Weights of a small GPT-style language model, trained from scratch on English Wikipedia: a smear gate.
Each number is 128 + 24 x the weight over its row's rms, rounded and kept within 0 to 255. Layers, rows and columns count from 0. Numbers have three digits each. The size before them is the row's rms in percent of the matrix's.

# layer 6 attention query, 448x448, rms 0.234, rows 30-33,94-97,158-161,222-224,286-288,350-352,413-416, columns 224-447
107:102117123107131126127127099139145137189149129134068144146150112111128155117082117165165078135153133153166101161156098124125114159099170143088137113085124106118155150146126140157137092118138117091150109113107157128119128108142091142133120117127121101076112099117133147114152119120143131170160143137152073138114104117131130141080085134173153107092095128102184114113101152133104135132157103135180099133127124085132093135149164131109136089143145141111135114066109164127153137151108158161096146098097138158134122160137109155098119135096122123136099121150117109173168122156088140147142106154114097104160136139118138129121184101128146106115149135114156127150141151151073116106124
094:130137078123104092125184134144130124123088127164122113158120138132135087155127162157151105097166125148129141108111112109157135148128148148116116135109104137141163166109121132128093111147106102130110144151119139174133113137138153141086128160139153155097118126139088122105121149094159101150104165128086116138120124119099102123158103152210106162142125140115125094169145110132127135135189180149109073123104093130097128159117111074116143126128157134134125133080120116149130121122102097134120057198140169120151153134135142155136116150135166138097132187139162149099126118127098111128089131170118128123146111103129107147149120142186117167147130125149130117116081130112118124097118
112:142146119122128158105130108102108102126141114142114120153108132142127114166149099129136154115132147128115134115135120130144170121073164175127118125133104155064124115117142101121131133109102109119079150112154078148132105116134127123120147137114101146170145104127132112119142128080177119109117144109110161101150098104128135154141136116139084132131137156123182137129134145119125123112151121139110099154156114141100128156126114140082125166131101122156154129144105147164092165138149081125107135154036175128098143104143166064175133115101119116143130142096160135108170158149141093086121162135148139120155108080149162169124141173134135112143107113089151129131117118105100136136113
120:105134159116122163092125145141112111169136123122112115137132120131155133152093102125137149144088155141132097126130130172118122136065151130111149114115162122125161122122152113135106125099143121111143153134151160129105152121132123143142112177151118161167134107108146142130143075103159139121151172129123139101152101134145126156098124147139121161080148144118144128122107143136125121151141057096158094146155112123111116125105141151107180088135123133117154119107145116186113164116110128156112142122020125117070134149158135106140157148127090112145089144110114076138147115104087110116151124142170102152138135119156141140112110139099173098112121103097150144109157100152117108129111
107:144129138124139116130145126158150168132144096128110104138129161137111133116100115132153115156185155147175122123110112134147161106146127144106131126124088094143124111160113156113157119159124131109153123186106139133133148142099138154149136117092170101103090118180108131102132153098131116131106149125140168105132099114098156146102096126122122126113134103101176134163135156124114137082156181164182115144164160108115074101141143106097114113143127151171131137124118132101124113129080123167087123105117162113110203144111135142094152102100135112150128128086152148150135126112107118135100129158149101099155111109103132139149150144147110134098167089147118129146123117129109134123091
107:104101112105140103146160126134081107147126132165182102137194173126110136163114167105147108100129154156121134095155115111102141116163136114118148137103146113090124132125090106122086106166090147111114152148081126139121098116151150162112134099146148164118144110144081126121170150097133084093142133093107099147120167131108129136154112145170134158126120122142120134126158121132146125119112131151097107141135103139114134161123075138142130122130142096110105126074136071179119136113081087178123104143161124128155150150138167139093130116145167135119144155108153135122123102086094133090130128118166140136126109140124132136117120087149124156106131134126144108138129110110072150099135
101:159153138153139200104113137128162117129123118132147159126106135111148157137116114110132142091102133085101140126133125113103116120145101137139109133117118118133146113093113155150128129111149135128108165119135078112113131113121099131126122133107131131108119149155131126128128158117090103151147175146103104131176191178118148156069097105071100100119140105100143133141124118070085171151093100184121108146176128112127174141094140137135085117114108084126119099187100134084119160102161097123092143107096161126123135135081114116126092157088155108129104116144148116154142126184128104172146165116103108121142156072150118077135128166120161098122089148123138137114150158162132134157120
113:113154121104130106107134116135109069165133138124123141115119101126131178134095098145172104101119096115147084128155100156125121131100154119097149139113166154124144148153134102121131125111121134136152151136139142121088118098168130167142155146138131136113128149138121109111110129124175138137134167159137114156142085158142117169131163096110145163143128156085104080153113138155168127160130122081170147151115165104117132110121127112093128068176138147121128141115140115171170132131107132122134142148092135145084084157122105115162109162132104109112098106109115106166099117127114099125103143131163117158136107121106135130113123113156137125084160126151153106118156127147104116158156
104:140152168151101142159160153161102085135124099145123120149095154111115135125084103146171117168205156137130127144108115166162134133178157179096160120127125119147137145141088124155151157080131186152121159162083092117158140120137143140105150170103163105087140144130102100134161154127118157171101144128113110137124174125094147117138143143088107168126163106086078114164189133130155142122148131137134119119158155142099122118164120126120147126102121139109145117117098148099131141113130129170105131131143155138130171155109148113116106134102143110108130114109107122124126111149118132100136135159116166103154109110155101162099146127078143074150164105153128129140127121122140124136141
107:133121147125127134111076107112098119179097166137146088122152112149080161138152130172112146087136172148155116136137130141103168104130117123119201115168147122125113111139138167164144133107109151141084131112110133096108097114126161149124153156134076182154139101155172101141133164099141137122122091126132120136134133140093122109085146096157137131108138124147112146087147069126123113135109138138143120125125122108092127132140115171143108134112111122102153111091116138142134128117111181149109127123139148144195150090160157161142069140134117129116139110147155105163137107116172114098118135105136117131130161155133149130126125116115079115136110159124090116127156132132130138113124
120:179157123100134109125139112144124085119120092087093165121131139132149153155118134120122103080119112087103151156106110120109107124164112142120160129100123094142127135148192149072141124085103128128103159135134136128117095118148102141150164123117118125085141133125155089141136161150125098133147111122096092153154103091111094086159122103135129124108092119141146146149153117091115140148135106132126127152139136126122144150097120138100131118166111113122116115146133138090121143096162123134118113133115127132128137143160104097109050166149154143129127122147106116139128113163157100099127163093102104132138142068141089129126115137101162120115083127093130177074136134105116093169162
102:145123115137138110141114163135149110156170118081110126111149144111153120079141125150121127066142065082142113166098159106134136105110139086143143109139130115126172147096099127114113138107122130162151109129131122126131129092158122134168119172150140126098117126141132153106116088132126132155157198141133141121105125138119128105132103118092156115087130115153147133124111115118134190110138127152131146125137114126115136100092127107137112111165117155139112119090101135132088120126131162132152119164120121125104132149137131130150145092116122119137143142129126127117133153129051101146107110144119134081096134148105139124096151111154111153129169117141137118133138111114136114117108
115:123159090116132129140106131157114124155148099159051129103142084152060099118118108155161141124124139134130136129136072116129165089149097159117153111111145113121163165129143144126152174123122155104132140137164145146129113103153119118106150121133159133031088144147129169130135128097141129134141125113109150139119102134132111153124152121131147151106122154158112145090129133117164142157139138087142138106163125151141150113172155124111113124108108152104187141128145123093159123112160137133098137150141119126218153090142140143119119143130119118124108143119114120168121136145143133131134121157151118146130101142126126144138121116102102134112143141099109124131103134145172107132137
107:097137147124140104100153117171088140080112160104169150140118129111155123113109161121148160102152132122113151129095126119091104147125106167160116131143134148074109110109105113152156143157125120117155129148123102150088102085119179121140103105086092146091125133181159129099130143113123132099134083158110154146135134121118090113132123099106109151142178129130124063166147118158154100125128121148108154138092118187068153120145178162127091172125101130154109127079119118092114119111122150112097113144132128119133150107133105104154057116111111133108123119174121123151130136130171111118124098100157162106139119160161123093152139129155062111118126130112099101129125137124138125156213
122:153117116114173142118145081142167110120112097121103123161133134131179189094123162108107158121146162128124119138141136169144125156121133123112110129128145146140081114125104138126120115116148137117134086163171104129123117118169072154147123156157124103170089134137145079095124082086151119145127132108126136147112121149109125095111117120122153119110180134118146116152103124113128104153058113133097110136171158132125180161144146138123122134162124115123133121112115126104117172132133114136106096090081121147091155170145138127145135132077129129124120142123162120166141142109139123138117116115148139095151140053162095152119167117098131152080132139079155140177135140139148157111130
108:138123136124120148140130126123133102125137161118143085136125084131144102120120108104097130107119166144124147124112106112172159175150117125137155110164107156103164156169124115178129122117120125121142154123155105173120102117108158164145122123109087125134157141131126154123150124109121117124122148147090109168120131182135136143123116130113097152118134122113156110115126120115166118170112162161153156085112156117086122096129134096091110149101143124112128127097134139154132112134161169131111144096130126113162220150130136136079134120125107115154151095134104089106131148158089135113121118110139144129150114151172130111113080111127099178127108127116132084140131162132102122135149
108:149115155124111113194148174147109086127120155095145120119143161144133147090204120133078094095120097120154116106122152108097164150150116126105150138115156131110131129148122089150111138128121140089131141097126123147129147112122121144130115094140110166146162111094134121121146109123125126138142106134170120127128143127149141143113121111150158134156148112106138115136118150151099154106104143129175075108120113116091165126105094152119124155133137096118117108100124121141104118137125093135176137144124138132154113144130104129115126131140124159142140107185127107134157063114128143154150154134106115177174114148144143083181117119148108089154101127165118154145135123146092111135132
125:123132149112151082082119127113187099121131121145144100138121127098118134125130153116145087098131144113121132134107144167155124101122125080138146126115124090143139149149162156121147167111164146139147140157133133132092131069135111152104114125085136107123162173123136145146148117106122118105115115133110177122154102145158103057140108111130139139096110149167163107140128116114139153159097135152140146114203121108151119136106181111111112106121141152099166152167077137122085133116116127116112099086175119095154131116145082124094089145109133162116092132169149130124110117103130111135123113160130140148135161128136120128110169128138122135152164130131099139158124137172114141096127
113:119128119160147113130139104111133134151144105143092088152102119124140133118085087140160132101124169141127130143132133139189181126145093121104136114127110097129115127160124146090148091121152127104127132149104169120120150137087110125145154127115149108133129110140112093114120126096104140159089131116122114117109124150109126132134147171134125130121159103108169130122162188132096136120129136116211133105163154096121110124116153143074150105108114160124137125102114065081116149157095120145102148096126146104118163142146125088119108123085140120166134116087119150162133134091067106097106125122139157152164126081146119116137158106122129111103174102161120117156149128157116129126123
105:110134092133131111146150116136073133139103120127138124137147143150109144176108139101128097131136131130119136102133107124123146136118141190129132153115166117087120115133132112086095111150095161112117173147108104130114108111153149181137122098109150153144146112119139114094191096089154117105114133125145104124138181072106169153154096109173142141148151126156100133120148147167122125123128127125133088094108149139087110114116078123136167140144118133109113143123136100186129169134084095154123129133094163142147129156136141131111113132113164131125134111118157131106164102076103113140127110113169110120153085114113100138156143151117130139107136085130148117111142133088131144128135
106:136145115121132146126117126148142093119168112147130146143091119107141153127131115134108136085114209121119149136110125145112130137144120166156115125103107127139128147086177147148119135125134133136122154141151079099132100102138145147104144128103151081112127146140144108129170124088121165157152181153127150117145169152134145098139084112070133089094114147117137136168126129088100146137107118188143163155183122077135143101128133102078103103143090120132153124179102133120070151121156169115111172092122150118108171138132141099131121140085122132157062099136156132139146161196177079104148134118112128106150160115112146116141114177134143125106161146110159147108134136141130119130141
100:135150121163115099095143099120097141114110086075153121128081133129161183156100121152135095094141110094126093109140091094125103094090151124092157150148115130116137124151116177164118105052142114159152140130105131093144129138141115133106126116144137111157141142127169131126122126150133121129113147128132161124152107144120148126173118127161109140130053139121139139176126123105115099117132115161107110115132123121176122146135146107090129165153154134110164115099109079103114151172126176142146121098139134105111140140174098159164096154141181101141111120121117148119139123106122118129115114137120114125138152148103149128146108102156133126128129146144090107089116105155132123144112
097:140113160112089115138116151087137161143186171144067142089105148096104119151116152122137101078151119130162124125114099158102165134142121161172097167118134106101129147142115141156137159125133152107158119158123092116122131115105116131159093082133129101120125135139078086166148135096108149173140122129112142121192135161133129148120131108108129121100154136103155117087097116100103126117136146135176129082107165102121124083157155128113101110116120136131131103101116151140148110132129131145135153142153117119118181131087089131128131085178136114107125120132109132146120073114089133168097122147117109115136119137181130106140135146097091125131168157163131125133119141119118081109123
103:098118128112101106136105099118096131098117117157181124138158118131126158169159168104148119072134141120135127155169142119136137162125121140097163126098162102138117123132061103126117105135074141101119136144151107093152107135128150138140151127134145152127118125129114098161136151108131101128153132135098163136157116139171118093090109119191134151141138129129142125124131098125107142155134132127146124097134129126109122162115069133115106120153136107115113178111146109132129127160103109166144134167115130138149146175129121117137144135124142154112139124098117107140115136103124128088115116171179129115127144142158137101137105126114159088105134132156158125114159127132085127108163
105:150127118111131183129105074140101136110104096129110140105120159196116174116147147117132123097143137106118162093083127176132131155127101134125117122113084143077148076133155106099116131148135141119103130135131173126132131126145109098127135116097141114117129130140113086095133092131133146159146136124120108109122117119131114113135129078103157124098201108144146115098165121090144082128134148123121195099092134149159130174108134100119147102148106106150132164181126138071104160111164128134123132106107134189089115120108144113158097160096124154130120164115098150111117089121102100119171131134136119142156125089153129151142115182130158167138114151137118167128157127141145092119134
# layer 6 attention key, 64x448, rms 0.229, rows 29-32, columns 224-447
108:119116120143155135128163143155125097137129084129111121148136141084128156124144125140150148096125126140133118128157116132132097130125119138122094157126093118143126104119121127156144118146157156079129079139139147127104077142122134120101156177137140161125075147111172159159120119115128146148134128117116146116130158113124161128130145133140172094122094173169142094165117128129105141150078134139158093144170108140146120144114100092120155138157119155121138097192143120149142132097121160153163112111096139097121136135117116099090122119109128112114117138132151126131140177077112154136110121105170122074102133112086174107108179119155132149113121097124109103114151097130163107113107
105:174141138135132125136112191130148140099153118127114122148162137134076130098120097108120134136154114167131100138115135147115073080156126114154153130143122136161113124147125130115131137166142116127128127161099149114139174141098149157160106159111121110109086114199133099107140127129132128144102120133124166123155146130152157147114147132113103107169133100068102113135120118129131163113139149166171122134104158133164094108132101101078112155144125170164136138156095106071135141109132092123100161160111181124146190136118167138144175110112151075136090115075155176165157109109110113167128154142112117111117141101134127151143125139084120119120154155149145119119115143103136118107136
108:108158171148128127133169125131131125123163136146161157132201185143087123128123166155174144112136172120134097120134076118144127131143128111111204148122131132090126148106095129143128135154118192106173103136096148119111113159153147153111156091111174132141121128150127158128141144114127081114142109106116132144119138136123139110118128103155134156122099159196086141143131137148146092108099124117145130164155085118128108151121088151113109139177114161133121133097133064158096114114084096207113115084152153118136166108106158149125149113147125146148153150081110132159135105090092145148120124122128137134142145128116141136128125111129122123133157143108149150140115148101086122107136
101:146130135123147129118162092105175138139082122129129141106110131119106152127092110112143132111147125095119150135108122140110121130123140160140139159124152120136182099083135146128130157107122128124071132173116124102126156165115120137140093148098161103121104121151128119136123160106085167140085117134113101107180155162121124148118101139101101125109145108180135165128150116084107133117093081129135139135117186132165137105116169128149100121114123100175143097153134120105121109116175125152126114104132144106099190113118103164123105120113149101162142139122134105126099064160133131142158144095097122132122128086121173087146102149138151093144098150084103172116156181152142138198126